Weights of a small GPT-style language model, trained from scratch on English Wikipedia.
Architecture: learned positions, tied embeddings, normalized queries and keys.
Each number is 128 + 24 x the weight over its row's rms, rounded and kept within 0 to 255. Layers, rows and columns count from 0. Numbers have three digits each. The size before them is the row's rms in percent of the matrix's.

# up: layer 5 MLP up, 768x192, rms 0.351, rows 418-453, columns 0-191
# down: layer 5 MLP down (transposed), 768x192, rms 0.0941, rows 418-453, columns 0-191
up418 107:102167159129121150125113111148115123124128127114132149114128129136153146122159101149125199133172097136156127099140104152131136122125107100130124111120151134152113121130100176113122127096117135156137113096134123172112149129144095151128157110141147131148090145131078124117114155166140140118101116152131154114151094136163108153110137112102126130167117123133188102067178119125123126158116101114154162113094115166131090135130135106100142067139142155135142094105167149062168164105098150116141142152101135058103120112117077106120107162094163146111107128106090139158134137141114130155
down418 102:080136182146156084128112090152143129141176121162131123124071143114115129118175123148140136180132142116117132160144140137117143143096114134126165145131076121140084153143166145150128134140138135135127105130114157127153125140123094102165159136139148143123142086106168139112095151114110087080049119124138140104145093140092147136123133118188139098125137191113169100105120099122190138157140129131102131125139159137112128106115116116099095091102131124145102091112136104112153154091131146124137140096086126099150105143137140103125101116139123135134125137153114121126126162153159149088
up419 112:117164139128145169119117092114109124141154129184105138172144121097106086170089153063137139124127144148156156120132147122137134109128126152137128167160138183124134127113126106127086146090118149080190113130108142135084131119154188146123147102145129123111136116139091158173111089125135113123135123161135119095157110126130091067107136126127121075159064137117128106125107154146125124109118115104110099096128123128119127137139161137148124140114176130096119108095173143155134122149126154134140126138150101104079103116101123118145114125110182110106139125175115105129142161140101150131
down419 122:136140050094135149153090134166142197125115122122119114100138148138126107107156167114153102115094142128136133186130079173088126145138095059134083125085108151144118120144169083116149160148128142140120134123143123089101108121072143088140106138110102144131129150123123105141105106142154123111106114145135120132137124117164107123172139106156141165122121103149124123158098133132134124154142142133113146101121123124140150090146130159136142157119128081140170124084106146145138139089111145125099169140094112129139165144129114091117138150164124139143140159098124166135127092101135170146
up420 099:133144156111102139109130107184138112146165138122165165146062136111073128149116138121128128142155130146158192145124134120112114137112125168130113089117113167138137141133107094164115136153132157172136110116163113120118126146077094140132141113124167159123128129144139141091117149161131127139120082119100108136134170112129113126156121143095116149112101066142083145147154138117096135128145123136097142146163085127147147138073143118181114113148107139135097157141128111114123096107139099096102106172128123137147130101115111153131102123131172101122076118194134126066148133134140121138
down420 096:124119120136183141107111134117099104108138126085159117092165104111088110122155167147155146126118139120114090085124124144143124175134144079134165143117116100100126141131142124134151104085130056137130125137157103121104132140157137132131127161101155135160106137103160149085148094160129127119159140101096128116130141130155137122122099138142120124109128130088121142115068129148134062164139104126136123161132146093085110132183103077113133169120133112116115103117151175137131160151139156177105122168127154128113115160135155107108134103164101108107147151135118107131162161149141118182
up421 107:084125154126145094129142138126099176138090099108075057123129102104157085141160117153125142129133106125113135164154111113115161174127131173140099131075138126139140140136081151144131098144168111120124128124102082101108138115111110145167126140135128154153127131134130136128125175154123120161167103165123120102152151090112126101142167104154148124173113149147106120097108140139141166066123119116156183134130132107158118126135152144135133114151133152102115133113088163126126089147117141175153118114151109083088133140103130130147128161146119137115162135095133115091157121092118138085
down421 096:087135105151114150134086150106131162108127142130141108125111139109165175127133106146111118134135145167162139091131196158137135150141131137093188099152108167090090125141127091142126125131115143083117148129181118175111092156160125131128132118194117121108101140133099134119114135095164101122125167106115121101139138126091117123166109102115146138070088139105182084104117117143135116168131102112080138154139127122114095118135125142120105117131184105124132148136138081119124130157177115129132140136138145187136112148139114113093090107135133149111132115138142100127099117157151122142
up422 118:125118145156111126105135126114110111138122112066163120166145181118159084109111119126132149154150123179140120135128157118151163104125139104111114123134119167164149117133136081110115145112070098131160153147073144120113118125154178155094143106151096120136106138124128143109144115093105155091112174166116116133142131117162154129135049169163110120127123169129136150112070122135140129131162111103115120144173164159106107134106116119096094071126142155179134089113150136132147129115115126132104103133115134110127109127108140135130084130143120159169134154134104098154127157140107142152
down422 119:178153094118106128094110145169133104148149177126140114129113146122099153158159159111110118096133128114098120116137089137116133124155156107116130114112128131123165101116176100137112142132095131133173147120159093119113120110163124162125081089110144127122110117120121132127122071111174138102168104116158131152153119160114143111088171112124141134093127090152101144118083128135144147153139146113115119162128151080153137122144150140147166156155152107153117135125123162069095124110116146123082160128133187133115137104143055138153113146128090130094151150153150079127110164127133125109
up423 098:131119172124160176145091147114112155087101133132122096121178109168125107101140170152173150147104099122128164146112131143138092168135168116126102175122108133128105125150176105135131136139120128131133182120129100098098115100131130114102100134145146123123108079169103117117126102120112167117123113136155122111125124105129129138132137101114168149126095116155138097154139125151116147123139162138139125133136092103137179116069065088134117126110127159123136101148129125127127130169093187110130132129112141095138181117121089122107129143085060146123138148145178149130142115119082114130
down423 100:118131126180131142175061108110118156107157156157126147141108086118143134153190128133126155110147100155136110060110111134141167141112119135085144102118092094127123136118136118145103135114157105150118172109135111148129103171193150149126129133174131133134112140126131090169125091121112159131128164125098142141112130140118138171117081147102128090118154145122140128100143122102114154111162109154113168137107133129116093109123138146078142090150153117114146150131136163130116145141099129116115114126165111128094087116109095079152126108124135118170113144128153115159091125080168116102
up424 071:120111152119150143092134117073108138125116158117127106123112129100101156134147159098093140118163139094148162133154092087139143145137115133141173118134115181142098167155158140094157108113131177124130137132095131166128109132128145181161154161137132116155142146098110150137141170123115117149115133127144157115062088124098141067121118136110071113129134113109147106146110170126140146160098118143103117135170083138152130123120099112088204127124133107106147140121126111148100110140136129160131158129115086095186110152130159124116097103162139141110115116092140113157142119107124115119
down424 075:113113116124102135169084087119127133090102123127118116074110121129117128164147170153163126155119126129130133100153162101126150105098171141114160160093141151182129091141130145107179110065096130193097133167127179139104193081150135135147135118140112159126144115158102129114103132124157110110120110103153092100123113133093138112113103122076111112116175108075147140144103101166121104152152137117121122109116131129106150140124136108151099148137162144113143165131119109114100149124133089159165146128114122129135108128140108140151097143134167112135143106134129111120139168133144120170
up425 119:137149136123115089148155108175094129112119136123099123070138178134143079132170135080137174105140131137108125111140140084132106140142090127158105109107152094148123133122113122107075139132174128099130135165126161129124109142088140086110113170147147098095093147139113134171157124150156143121081134111131177153125080152151117121136106106138106158139108142132129112133129108150127092158158118131118128137155119123166104140148129133129111122142131136163088157103128112136133140117078146123084145111092127097113166102121176138087127116136148141127119184115190147181144144136121113124
down425 113:164092137167130137143136138130136118107137140115155080124132133167112119142135147109138095138109136142120111109122113102115109148089094170145159151134119122140087107132180109093076129119143113107106111148128138150052114152145134147155149097127149082135139149119043075110145113108090126128100141147165133110175172142128154133109099137151175118091067164134160143139155182108103163118117111140148123171111132128119135129129164138127147118139093104135125150119127140123143119116131093160124098148134111145134097155133127163119130163161119122118160132123145101149114133071109115130
up426 112:110125062177080099133149099162107130138163151099106150099078122115108132097156130126136139083150115130142159138133152140153167145113107137117104105090110099111100138150095122128121156103096102144140171147126140112119126129086155123109165125138157123138132157106122166172129121095151099164143142146162140130125128107157116101118118133125168115110102127102159146094123095131142126138125110116151178153131161126081174120142174168091116136099077120129182130143103128124132092142155127140109152164085080141105116166115111112121166134143146119107181117122133141119120119139160141122
down426 111:114186128150184107142102144101124154145167121152144140140105109087142115127144114082101146153149143109122145129136152134116141147130117113123142138133106160135184085150112093116165117140106112150153115111129157124135142117137099151146115130105124150135123143093128112126153122091131097132105157127175102127133126109149096130155088110110152119158197164109126131139141112129153090097126139129090161110142130117125131136127154160127137124123155106061099193136117164144100136109129122151122112121067122130113120129096139126137142066097191106125172114082174110107116126103119081124
up427 105:111118146137124110102179114092119123156103112149132164177120149113175128122132117099117102150175085150128131114103127128123115120177135165123092110100147120132103098137129172154152169097100100105122138060142095071150095133141132154097150163074141149119098153145195138105139121140124146165118129129112101138080129110184139138142101140133109152127132136119127121119119133119158137108171134112139167155136138124134101117072129149132116141115121140137112142108114068146137151142154144160081135086129167129136146115087107123118142144087112108125142152129120117145131157162115093119
down427 106:162141086111112137058170128165153107150172105148125161169139131093107107121163148125146113165097135116118170080152133103127125105105090055128130131150148117129129166129143149151117135068104141085123118101161117142118144126092175128145145157127130108123110146137116127110107107093114116096158137113120136129150128130112114108120147128158119132139099125127109115144122163147124109112167134147134112085087158136110151139110139150110165136144137121115137132142120153142136181136116174141097111134099109110102157118159125052144103072167120092121137145119150137168144149125145104156
up428 100:111151117133119098168101140150136186140126132139145134116117120139151147151079116142098066116136108135143120114133137140176131117142138123138114136133120144120141124125150093142104113125083151126144123154138102137149132089097121184136118117166139063094117139118117156161139144116129158123128104136150128131112092139089149112091110117176117150150152143142154093146155116136109137183143095133103159170166125176158113151127137123099133159091099074116142162102124075122160164110117136109125141090082075193129141122092137138130139154126087111103122140108119081140118120133128114108
down428 105:122125131142129086136165137154120127137126132135160119104100111095134132098114142091158123118119144143103089100080137074181173159183118123097135067131089112166161101155151130108165136106118138125122155118085126151143138122151156102124110143112114133139137148122099136108133131100144118113115155159124118153134095151160150145126117131085123120154143151126126122123161092142110122127119102166105170112142165151120121116075156162105126134088105118123126136137095184097072138137126078139150123101167104125096178155122134099133141119115149092113115129133164112126161113135145188158
up429 109:113156140157171156129129131112113111118077162156165159102122132155131105114122130142104098131095109114137124101145144140148151119131117160155104114157127099129073106095148085175123155169127142182176183083146142148125119136130109101144117123124117134146150154168182112130095117142137128138120121105105142084090142113137085111096103106159140129152122111158124101143077158137088090116140103102134169116169095108146138161122130154147153112103130126111158160129158123103124112178087149150126121138108167129174114113072108128133096115099146127111113125140118159128131135111128110106
down429 121:157148125091106132181096066142133156091138142118123120130115083131155133110120099086130124117125145142145103133144165164109090110124107130122126105162107131152147069138165136132121096134082101144107092135137127125125136141152127160087159106170124169184121096137183098118131150091101123110127140122119120107130137128120099173135115165093159162128090102154125138122137124127129137162127125163133078152111121106118112110137146124125134187137141144078113197127156159116140108107122100132130100113130124104130129137093153115126105128156147123159150120162157165108161142116126166085
up430 101:094115093096130140127149178175088112146122114153136124143136138102126161127144147145139169135119132145131112127114156125140154122155083149135151146097113148083107102132141152120131150065143137126151131154139104118119154133130109148118139149093125150103138167106137090166138112129141129113087176179160133106151127152130150126161138130138130125080101167071142136122150146131118107118108124154108109086152153118124167107135113164130090111124091133096116149122132082134120122092170158131131188095123099147089151144135116082096120062143165161138122090123120109136142147144121111083
down430 102:183112138118147108153111152127123134146132175161171139148115129121142094123085127127102118159146073157107172139168122111122145121176152134152082111155154084128139139090148082173112123149091115115171126155096129112126182130114135126113139117132100129133142126141141108147120090168118120137125096140100119135131109132167101091074142143118159169090118110140130152126116125115164131133083107164105140101122124129128161171130169127118095102146116103097161132129162120123091139109096098118133118156125102080126159116104140134171128127146125117103081106136100147116125154123099182136
up431 098:117158150141146134141112190114108127114145121152107165118141120080136147124119150138129131159116124125158127141102150119192127090136151126160131092132101127123180110121135114094139154124109128156145156081079108131149128130108112114098145082081180125103125115142127152173140081127149153150114125098122101082114132151156136097151122159141122096133148138114109108133138123112080156137174110120133139181127148149108136130108089132110109138096139138121144158100139090157155090101088170169099108120152123106103139140107144137116142169094097150117157154094145131170105104136099089143
down431 101:093121153089100176136124133120140115132159108117077152119147157115094104102126107137148103141136146132153111132104141113129142118117121124120141110137122106164149096129068118148071141169100147151103131166135069087119111106169113147133127140146113142171116126141174118160137082104120202135141178097100142110151129128116144143104146092113082125162137155129087110105158150149117139153096115113145085139092109108102119115082133147127101136126164101171090151134140090145110106117118153122121153160150121140139162130133144139161144148143130089140106139102162150164135127107140154141
up432 108:104148162137090108152111149123098156109112132174151120099094127135117093139103158131103107124096146111142153128100123151154163130152156100106104120120168117149138123133130180137080103131114159081129162129117120151145127097163083139118151112075132116111116121155141118186093131145135146084131139146139124097152118121118145107100169155150132155134154097118142128151088168161107157116120176152137130169108127128137131160113122154046167134137115133099171109104109124085127130149128139111150133107156112147133109178106076156134113124108127130117153170137125102110112100132151122091
down432 110:166105095135116136143159101083134154129141118127190141138126107160126128154178133096091121130101146161141101105099141103126115184125127091132125079137136113146193135120141116118123100144109089129100139124154163121137113074143155127109098124147110128120120154128152192129134106156183144137165121115142139113125115100123131124088129115127105104134137126100170107139133125123138150144152099094080196099160130148124099091108124136119142150167153094125159129109128146135139091134129123133136084154150127137121146124110113143133103076088129172102069138164139100131114124145132120155
up433 109:131164135137112133135172161151130138137132149107138137133131117127180155126140119151140161108130140093137105092173128132145135092094105113100185122117154113145160123143119146164116145104124124149118139083054154135127159155098122145142084150138136097152136103143150086103105148159165136130118126148138095088121098133118088165135163087106084108163088136130112108111134105100105099110109113151136118128096119137095108150136163065084130107116171097154107163137136131135120147151129151147150099155109127112120160108141123108136097125146140156162101160118111112107131152171074118150
down433 106:137153146121142134176134114156146098140132123137151124144088110131080106104160136165113108135107119116106114101154121148176126151104128145132130145123113107163173189094118128110133117103155117203142109124152166094100134120139101105126114103140147150086166124135080110145131126095163085089089147112114115128151113142101130161151137139087096120117118106098160138153135124134131130140107127135145109067149138116120150107124108105152186114112134115126125140071146100140120153141142164175133122133093140112142108129110117126097109130131158199109111150116172152153080106106130143144
up434 105:139149129148150152134157127100119135116151095099130147102086101159134140113095170119128088106107100117119077138121150109120125068129143101066088129156077109116126106156132154145135107139099155152135152097124101079113149124137098121139116153124158118122147153142120090141138118140119152110142145175125128110102095081138104132161095131187117138110104136139127158067113162163108121149136141126127152174128125129104157168125129131093138138142121123170138147116148152145137124130086171172158120122132125151150170089142155119130122145137180121137140175136139092099127107079118104117
down434 109:080139135130105147093144119102155131120140057163119154105163111132121132156126134132113150182132143133137148152122115107125125137120071160121157113084125190093115121151121166120119091103124148116130091152124145164107132153090169102143143111125135121159142134174140109113129189092108155138143100104127105139184161145096138109135136122106096090146112148126144088124148155157113109123107133111097096136129120154099104128122135154097108120141137180178096158158095123087146109138119170146131105105111120160142109132087132166122132144086150110100134133152123083125135133118119155115
up435 088:143113163157171124088143123137142172139110109124137130132117088127169139154090145106151089176134161114154135115141125151097066122105133104090137137100103109093154083107196168131112131116116152149135124100101135107146111123121161156158146141147124119123099120121131129111136118120166124108158114153096101132118131118144185146109142081137123108147104122097091158126137120149153150113096148122104117171123167149145120174106137106123122164105135095072177163118160112080102127111134164158168094116129097169137127127156119109129092119149132149109129113148080111133133134121121118122
down435 089:178099100155136119125143136180110160112109108131135131103148110130162141121113133079167095111120161129151161134120140143141177131068104108122119117129123083137115148162143127102082131102101116112167122114136156127122134134099117147093130138146104087098151118083112124128165106132117099143130134130094139143087104124105100127149148142120082158148126163125119066083120122121159168157052147158128146152164112136152154092109124133137138164126089129114157137133155190143117125114156112108160115126143163086101127127124135108143113133162118107145139146106162120123106148146172112147
up436 105:139127133081127125116141086163139179109111111111084109157166149141087138126122144098126111101126160147108148115106130137095167122107114116177111143132160190146137161087117116140146113175116106136184126114084115129118133126138135134110123136130105141128125103108163149172138137105203113160135168139128092138122141109167112125099141103100132143111094107141148092136115125092140124155145157109155127144098151123132162116104082131134129127088198178117111087125095112183144110148110117127130112139146099114124151160108142130121150105097116112143130102092115139098122112158143161123
down436 103:078093123128121134146112143123164129090078125126102115118085109201148150155118117144137118132098129161151128149122129115205134121142154097107130104089136133109126126153133128141134135109137130085102149138146104127140138153145161115131112133105143111119099127140136065110122131158146159151137157136116153111148133163158116146140143154122123072168068149118147082101140114157091161127126147114111167143096165116133158105174119133128102148105122125133112137092160095100141113127158152111119096125091088111120100123147100117189103169128115151116113116145116091173152134139131132165
up437 107:123113123102155112136110125129087147085085109110145105128133122164144111162088103128121126143146146095147161129118110132154130156129096129152130129155111108163140136149181116115153189121139121078143119133111117114121142100110150119142132148125169086091126142120096094081150112105124168129129121162095117155136159118069117171084101105131125136102138147154112152146124138144115165126119147145142150133105166140131115185161109125060098173123117137120137176121142129106118130136111146170113139155113139150116177135185137126129097134113093145156088124144109100142139157130157104077
down437 105:132138130106089079167106127127143181130136087103112137129074153127118145125134160158142164150109130157169098140125136158104145082109129186109142123128137139115108090192134129102111114096108128114172139083123186126109149142116097129167135135135115120114125148132122146116147132154132123138156177123129138124122154126085161152177102118099152146116102125144161158169116124188137144136113113123123141139125086145096124111071088167110137135128096136147121121123123158130150095127141120132081112126134111119115127153122136114178127117076140117107100115141104110175076138107109106108
up438 101:143160139114134118123081144163128147116116141121106103178091103103129161173171123114089136126108128153131128131170142130115146121160160115064130130106117157121095078073132093110108123171116139123113137132104148160154149144157085165114128120105178150156097128127111135139139129136077156109150130133110141136145184109116168153136131132121148116150085101179120134163170143172129156095141130146103119112114082122153138123158127110088105168125132143155099128187103145098112108150114129109112113141112108097111118149103110145151122121100106150096156093138125102139143106104118126151
down438 098:108137126171087075089157132139127176120135112150102121119112130162102127101104137118168115107109169126147132096161101142110131166107127113167158161100124102111151156144156132186125111091097151097139118168162128119154153127134130073156125126122103073085184129145098113099129114120141126113106121130094110152121165143157102103101121137122114105123109152107108085090093183141094117115138121110114111153144162163126128123148103141142108140123125146145155135092171140145152109169125149133147112156119169121146122145123145106141123129153156139079122157151153101090132161124091116119
up439 104:110136175129144093126124141133099119092108148145122114108139111092158111134131162152142115142139102178147159133138106139100123143098156184092061136130130178089128147143122112139099149128094141127139122133128128108134133102099136171131113149113118130130080145162130092140135114170116170148111176097165132140145096152091127100132141127124086109177111129095103116109101084143179123114132108162085130122091137131123161153115128146130179142136131111129148107165133125161132135124120130126163121111105082125113130145087147141140126134139142125156124127125106179127103134119063058151
down439 103:098151072139128144095170124118176106141124146124123116133133166141132127128173133155150116089125115116117130114148092155135145142115111132126120113140134123120081131109110143139153119113142140117117183103100111100148141108121163107140108131123122086112097090120109126119116149128126119175127126078143091136098148123118138149096100134153135146137098122149082148130150128117108135146154147164088197103131134101098137136091099089152143127125179111145163114156128093171112146119183161112123126143160119164124115117107125103159163140078103064104132193125158175129117149125136109147
up440 098:126124141090116108131141136101113123146142117112137102109130124143148119152099130128073124119154140105109172157161129148093154123112118133174113076089128131110112140110097132116126106154121136147111189100128186163137081138084170151113095150142140104133101137103150110119154126152096115131112128113121140169098157116113132117125133181088104170120098164165109118104119084107109150095133161149111153091132170150168161150130139117127107130108146152108163141163173145180091171136135129144166104129108128109147147117129111152136144107104104134162142103125096128101101157095118088124
down440 089:147094138136101100131096136155166129126127068150127065115148120114134125099132119188114179107107135159100101154125124082170116165118132111096137123126127133133144131146117144119168108099138140111101114134117131123166124158137130132078147106089193124139154121134118090084061137146157162114098086142113156140111128168088148136122123140151121170124116131168140103141115132132132123146144161127125105116125137153110140104150118147106102098099138112113165127112164106076137124149165141141103136129128138114156157140123117096178129146099149109150157127167136171131101092145111116083
up441 129:114107169099148123149134127130112156138134129094178111126136139136134147115124087132149129135121123115115165137133080114135143121137098123136145140111135075157111129103151154101152084141152127133132148132171149159125108120097133155142142166083134137132118139136157138122176099133134161120079132155140104165140153110123168134069137153110151152143118173110094102123136105109149157066095082132115137101108142130173107135151151110133085089100190129107136156112110100067129126109160155147133167156125115080118108151104089113141145148107159094136142129120120108091160152129102116102
down441 109:149131140149153093123143124143137105165152116125123103152102159132152157155107088145154127161139158165104106110135110115124114100109142111114111160104107106146105093128101121175122122109090144130109163148152106133103127155145147110155138152152112159152158092139118126156116162154109141141134103082145132140087113141121176137122112142154127138120073105088144117158091145152185132132105131111189161157124061178120140133101155140087090100140089138126126111129143088143101115130180108079102160092096110160152135116133140123120159143116135119097111106132091141125144137098116144103
up442 094:096073156118116153121158125142126174193132171108167113122099146074124125136082153164152122093129105128114143124103150119106120129136128132114134117138144147147088077130141124146112114173148161115092122163093070146088133157096140116132162144137124125144127150170163138153157149141147139099100122103099124134105132121120147166108121110135097106117115126113092116143147136090142130116136113136117142129087094142157135093112144131116174106105106106168131197115120117097148088134129121122135119164111152121139120148116118162130130115106178131125142134087099174125110150073137107172
down442 093:097154150150120144107131139115099155140147179139109122166119127155124164120080142128125118109126140131160091088184155125112099111137106100138163142129118133110146165110114149088153113106138132156153078127130131094129125125159094136082150083160150127118118121103058134154135140172155097105136116160136135137162153099136118097122143133111119153147135132095130120127080120107151112167123106144094121124110162094155144178177121104117158097118154154106119120105073156150126133143146130150158118132136141146102173076120150125179120139113087154127131077116125111112140105151117118101
up443 094:128151070103118117138145135144083147105135121099113099122180137134116102127119118152134109105120115124115111117167130083098134140130097152132154073090140110148096133188143152139128119106143098135148151088159135120138138127104131095086172166127148151137115131056170119136142147126168176096063106135168106112160135121148129110136121099165145152115135158128103107115108149113096123132137107120111156122107131117164124093162140143150129158147156134142113132118101124137175179096134107158127155102093104100143151126134148121083104118114102149158120138101178104123115145125167126125
down443 097:108142093181146106144112147134124133110144118102150112114125125121099165114158113099143096159129136080154150135095119150141091128090178105140115120091117149132130129106100145160120134108115142140108137177097128128086125121115136157142117149171131128109088081146127173176170145125127143122125115164126113088166183108165132112119115128053158121145124143147123101138138142115154180150091133166102142084132122140129126133098158177168126107114144101131147122094134101101122145123137119115136112108165147117093109146099175143124100159130143123121101113106177113133116122073151139140
up444 100:108151077114127165142139090122143126146183156132130116133122129102142132181122087095135141109089112148157190168102124114150133118090143123096120114134109133157128146122125136146159135106138123081139132134097175125106117141107166145101148137124119047115120099099116119113165140139139155102086127102142153136128132149180091134116108099125140116100142161079151112148148145129092167149146146139167115102166126154096093154152117130124146175118107130146135131130153148143109114135094143149115135100142111145116142136131165098127131128090103153083128127106091133102140090167101110177
down444 098:105066131093158117150134134166142137104111117141103151109100080139112131185124136170116123123171131121174084112117117201135084128098125140168123128157090133130123131141147162147159127091086112143116062146130158100128119130124166134106116096098116122127119088144128160164112148098125132150120168139122138124145117088139146127127126089171079114123140154149160121148136167131123101134117102170092084121101110139097143144133139133116111104115133111179130151169111132101147163147124152130126116137114120098124135132130120114118162142114104173144136128135125115075128157138093168143
up445 090:108099139167160141157118127166118165115117112126111115101150108082136136125168111167097098196128120141127159118131083168108169151117120160126101139186148114125140118142128165129151127056112136154114159150148127114132109118166105171144114131115117103123095127120087151148178128139150123112134130155105124111078155120121196112095126113077139135141102121127133156109122125136108137113183142137090133107103122146120106153098168124116152192120102138126118146135103144157101116104115128136094123133137127153100146164145103127122120087089139114147114155138118116132097143154124085117
down445 091:144134105124104128103089125120124142163146132164134166141142134166111076122117099104127133117127146072134122140157144115089135113105116123147172105112117137157192119121149096151136131133107110098181103118109144133137111104131150137123139116106109158113110149117137112153165142117147150136162136144146148129109122149127098114136064134099152147079161146170121160124094110127120069144109127079127147106170136092109117145098154126150126160108123100068130123120111136116124135178149120153140123105115148160134115127086142155179167147161107119111133069103094139096153122121158172158
up446 095:132098106136135128148134094158084133161103158114084133123167125141124135138128080118145095159098076119125130134139113159173130117161149133145183115123119095130152151121125094141164114142156144129100115123127142133148135171117138161105091103115120152131166177162117080118175097107177132114142156149182147149158100090118151094149153128139132136141095130144118116154097076119141156152137082158136148106128103103096081130105121116161162138125131146116133134112113173138128140106103115123146107178085103117104143096127091102118120108109174126142132103127132134119132081116147135098
down446 087:123126150072120123137120134129139122124081121148144105133128154123136129095083178153089149131112149120187123135148117119150085116121110125093120095135124153112133097181083104134121090115152142139121085087094123148103106131051141120145135101130096139106141147111088143168131149138101124148124114137123132170142162107144102122122127079110124113086073134151141107132116157172106169121137106164140117144138112114115151159133162128115084158127158123140158098181140112125171088155131152153106109145149118121126148184162144112138140101132186138117125140141129116160122144138131131141
up447 111:064153094130168140162138133157152125112134097148137171156151125089153140106076142164156121127110089105126143158101114119142085139104136119150130125129110134130159176180152140153098157137119118143117182149145151127136114131107153064104148097137155120122087169118122121157100096195121123138137134168142130118098127114109111105111119084148140090108128159143163123128174136139135107121140140130109139139124134089146162115110060115069165136174146177125125088145092149127138113136134118108119150136125096146085123122131107115119133140122145128101142110122148118094116120114116134140
down447 112:084139158124174128107163129112138101093176132153162131163133080129116100144144132130125118101095121126146122159159147149122147096125110165120151103114149132100134157093121155124127137157134133102144079110134154105159130091130091161125147105120148123124119114114160123124128128152143081111140130126139128139110084173146118132150118189077163136082084124091126076153074087132121135138127125139161100136116127147110116125161121165093095145087095089102122146128121166121092150139139099158101104144117143139142097122156159135169093110167116168134123152159128121163103151137127121141
up448 101:128097125094116152088133115161082167120106104120132151113122123121155121118097121189132121144114148085137107144138102138108180111152095131139131144093122096132126127107144155100151155157128099135129121133142125177120061105131121096131104143145165103088132126123123158118152115142125086150153142134116111164109119111118148143137166129148114093170133116131169103115119188121088103123086114114089097159144126119106114143145149106080113111122134136173172176143142114110106091153125155097171123155139080147133157167130096147100118160129129120145128159108131126108134115158171171140
down448 113:168100104138111100138147142108139093135188138126093114156124112106118145152139101107133122117116111105143136111101127126138131160151130107118140150137122102113145130134160125143090132096147109118112138128093100093071160167116135139091137188093111117122100133149077132087131142164103143141119103096150144116146126132130136140106127088129066109164091165106090159129132142124164116138172144154127145121129134151124119131104153151162179149115092163120111131110145173163121158092136119186120102111156175102136119106143094119194125116102111111106154142121144132143138129151151081162
up449 089:170135127120110152146122122180179127104146115135150138108109100128160123107120141140101118092125171116137165086184150123051125134129121100118126131136095138173137117116113153140115122111164127135154171130123103096128121142121155090139105127095147122107092143139141124173135121141107122124147162083123133148133139104104136150122096077150157128118087125149157138141103121154164151134146153122129091156094095139139149123107096145127113114136120113173163118122158127162125142151163092096146159108113138086171112100063150122171094115125130101174094108148121106105125109159118159108
down449 092:159152111162136136135092108124131118113111104111113134106148159113170146081093113084110109134133158159151164112111127165104171114150113116106117184146126112155110122111108125197159179109138113079097097129155139105148106168161126120174110127160136153164110130141115133142139096115155122131107108126129101160128140185116147134113073115147092103137120100081143123168098118140139115111161167158158141126145086143131166083095150107100137123119148098142145133121133150132089154137134090164118151125095178114150106131103137086120104103135133104135110134103126139117134119124147122116
up450 093:110099101136140117100148117119150085089139154114113115136142105168149159106060139136115145139139087123128172093140092132129155137107119127154149137144083104122164134118102167120112107123150144155129118108126121071123129143075159155100155107097145167131142168150123153139138127138126107091113113133098142127162108103187113096143186096110160152166099141144147086153104104170155152096119151101092110131155112097137119135123095120096141136134078134127151187121119167125148141130152121103126084141135147147167106114099128138165132120135139163124105132125143155122142133113125103152
down450 092:128186182134105131143153129120134107141114139175108116177103113090081127125144134156116124123120154157115113162106112151119089104169094108132153107112104073181137117108118145129171143148152143139148150137138116144159148109138106114130145139113102115097159081138132121138119073167117132126133103083141085098146117154137154147139074110128117132150144150119154157109116133103100166130143125093155106099136085108139123110134125132126135114146174099116129136182134105144114081137114167126085118114110129135074147122112127110177123129135137177099152161110089126142120113154168132123
up451 114:107112176112175112134124119126112144176160123137121132086092086141078116126109152095186140104107157116144100129179086132134121112144078110143135158102078133105134127138135109135114087129068144143111124106144123178155134126131130114149113133128124164138065103143088149139115147105090142153097128117113132128141138121107117111124144138141118135150128166122148103145097156130139133098131172132124143155156156120104093156111156087115106115132098159169163158141112090124160135162105061087136154139126142133151130122108151140133153121106126122129108163137166111105146177143134114102
down451 125:135104166171089146118101117168151127139099089136156129115163149079154123127118107173113116134124137112152152138131170136153139162113148141125110085166146064162092120135143161145107150129154137121140137148131116123106127129108146119152154148139105116135138132092164126117129134143199108151134099114087135118104109098129141132099140121123098144083154118100119120134103114114119139118103105101140166144076120116145118135149076158127136134119109111186079128113141126104080117097113162152112119108187127070152138170119101132121185127163140138116155104114104131116128097127155149137
up452 095:107087144136115131146139142119112157148127124108145126111106187092091095159170136131109116084105145153105136129109127097048132091121150136112169145109163166164133110056168150156106113104083150148138120113162164141111154157116102147082123166151133113145064145160109126117155127084139138115176100114108128093126162144125137102109151121145116133124108102142157125085120153131115138145149146137134141116127176152140122117111141139130145133107099131128154159154155073114119123122100146131110146086080154140148107129144147159156128106136115159099130103135151141122127142120120105121
down452 090:140115164112177142178150176141108123111116157150127130133089157137159116118117117119127167148099135179104138128084142123070107142126116155125124120083156130106159125092125153128161119083116145162131107120123152122178154110129128131172086156114121139141105102112135131110134162123133134121128149132122112140150181095124128123082140103079118107124097113112133150101166118170142129139133116100124108116112121104141134124113141154162154119123149151130161142106166088123130130112118100097160136112075117164141068118185128158093148090142083137136084112153119086149127099167130110116
up453 086:127143119106131153175087127152156145144113119126125124100097118151120135107107124142137160109124176106155092180146131131137120115114108152087070103143112077108121164132114144130094120137137160134123152113164140084156175125112084111116118104114129124094144110099120096091126161133137162149108129139148135165164135142109153129142147158151094140090151106154139075103137130150135117150125109144161117138163143116156117183145129114102146072104140125106112153159150139112126126137138156121156077153116093109126148126153100090081134096161166125154116171112112163106141103089137122093
down453 090:143127165084113182107131132136095121130120133175129127142132097100143083159136163114138093149148117146142146148089158120140142148113103154175117167125126123184095137131086129102163143102142121117123098125106098117098119119124103132119140159130097161147093113105159140109140077156149099136123119140123168136136111170121129141106192155175126128116126125136138105162087146108104142120201113090132092127132162095109175113114118134144139131075131147145123132128074120116133102111129150148086178098136124108118121121123111123166140115124117115174133098091114144136134118176123110144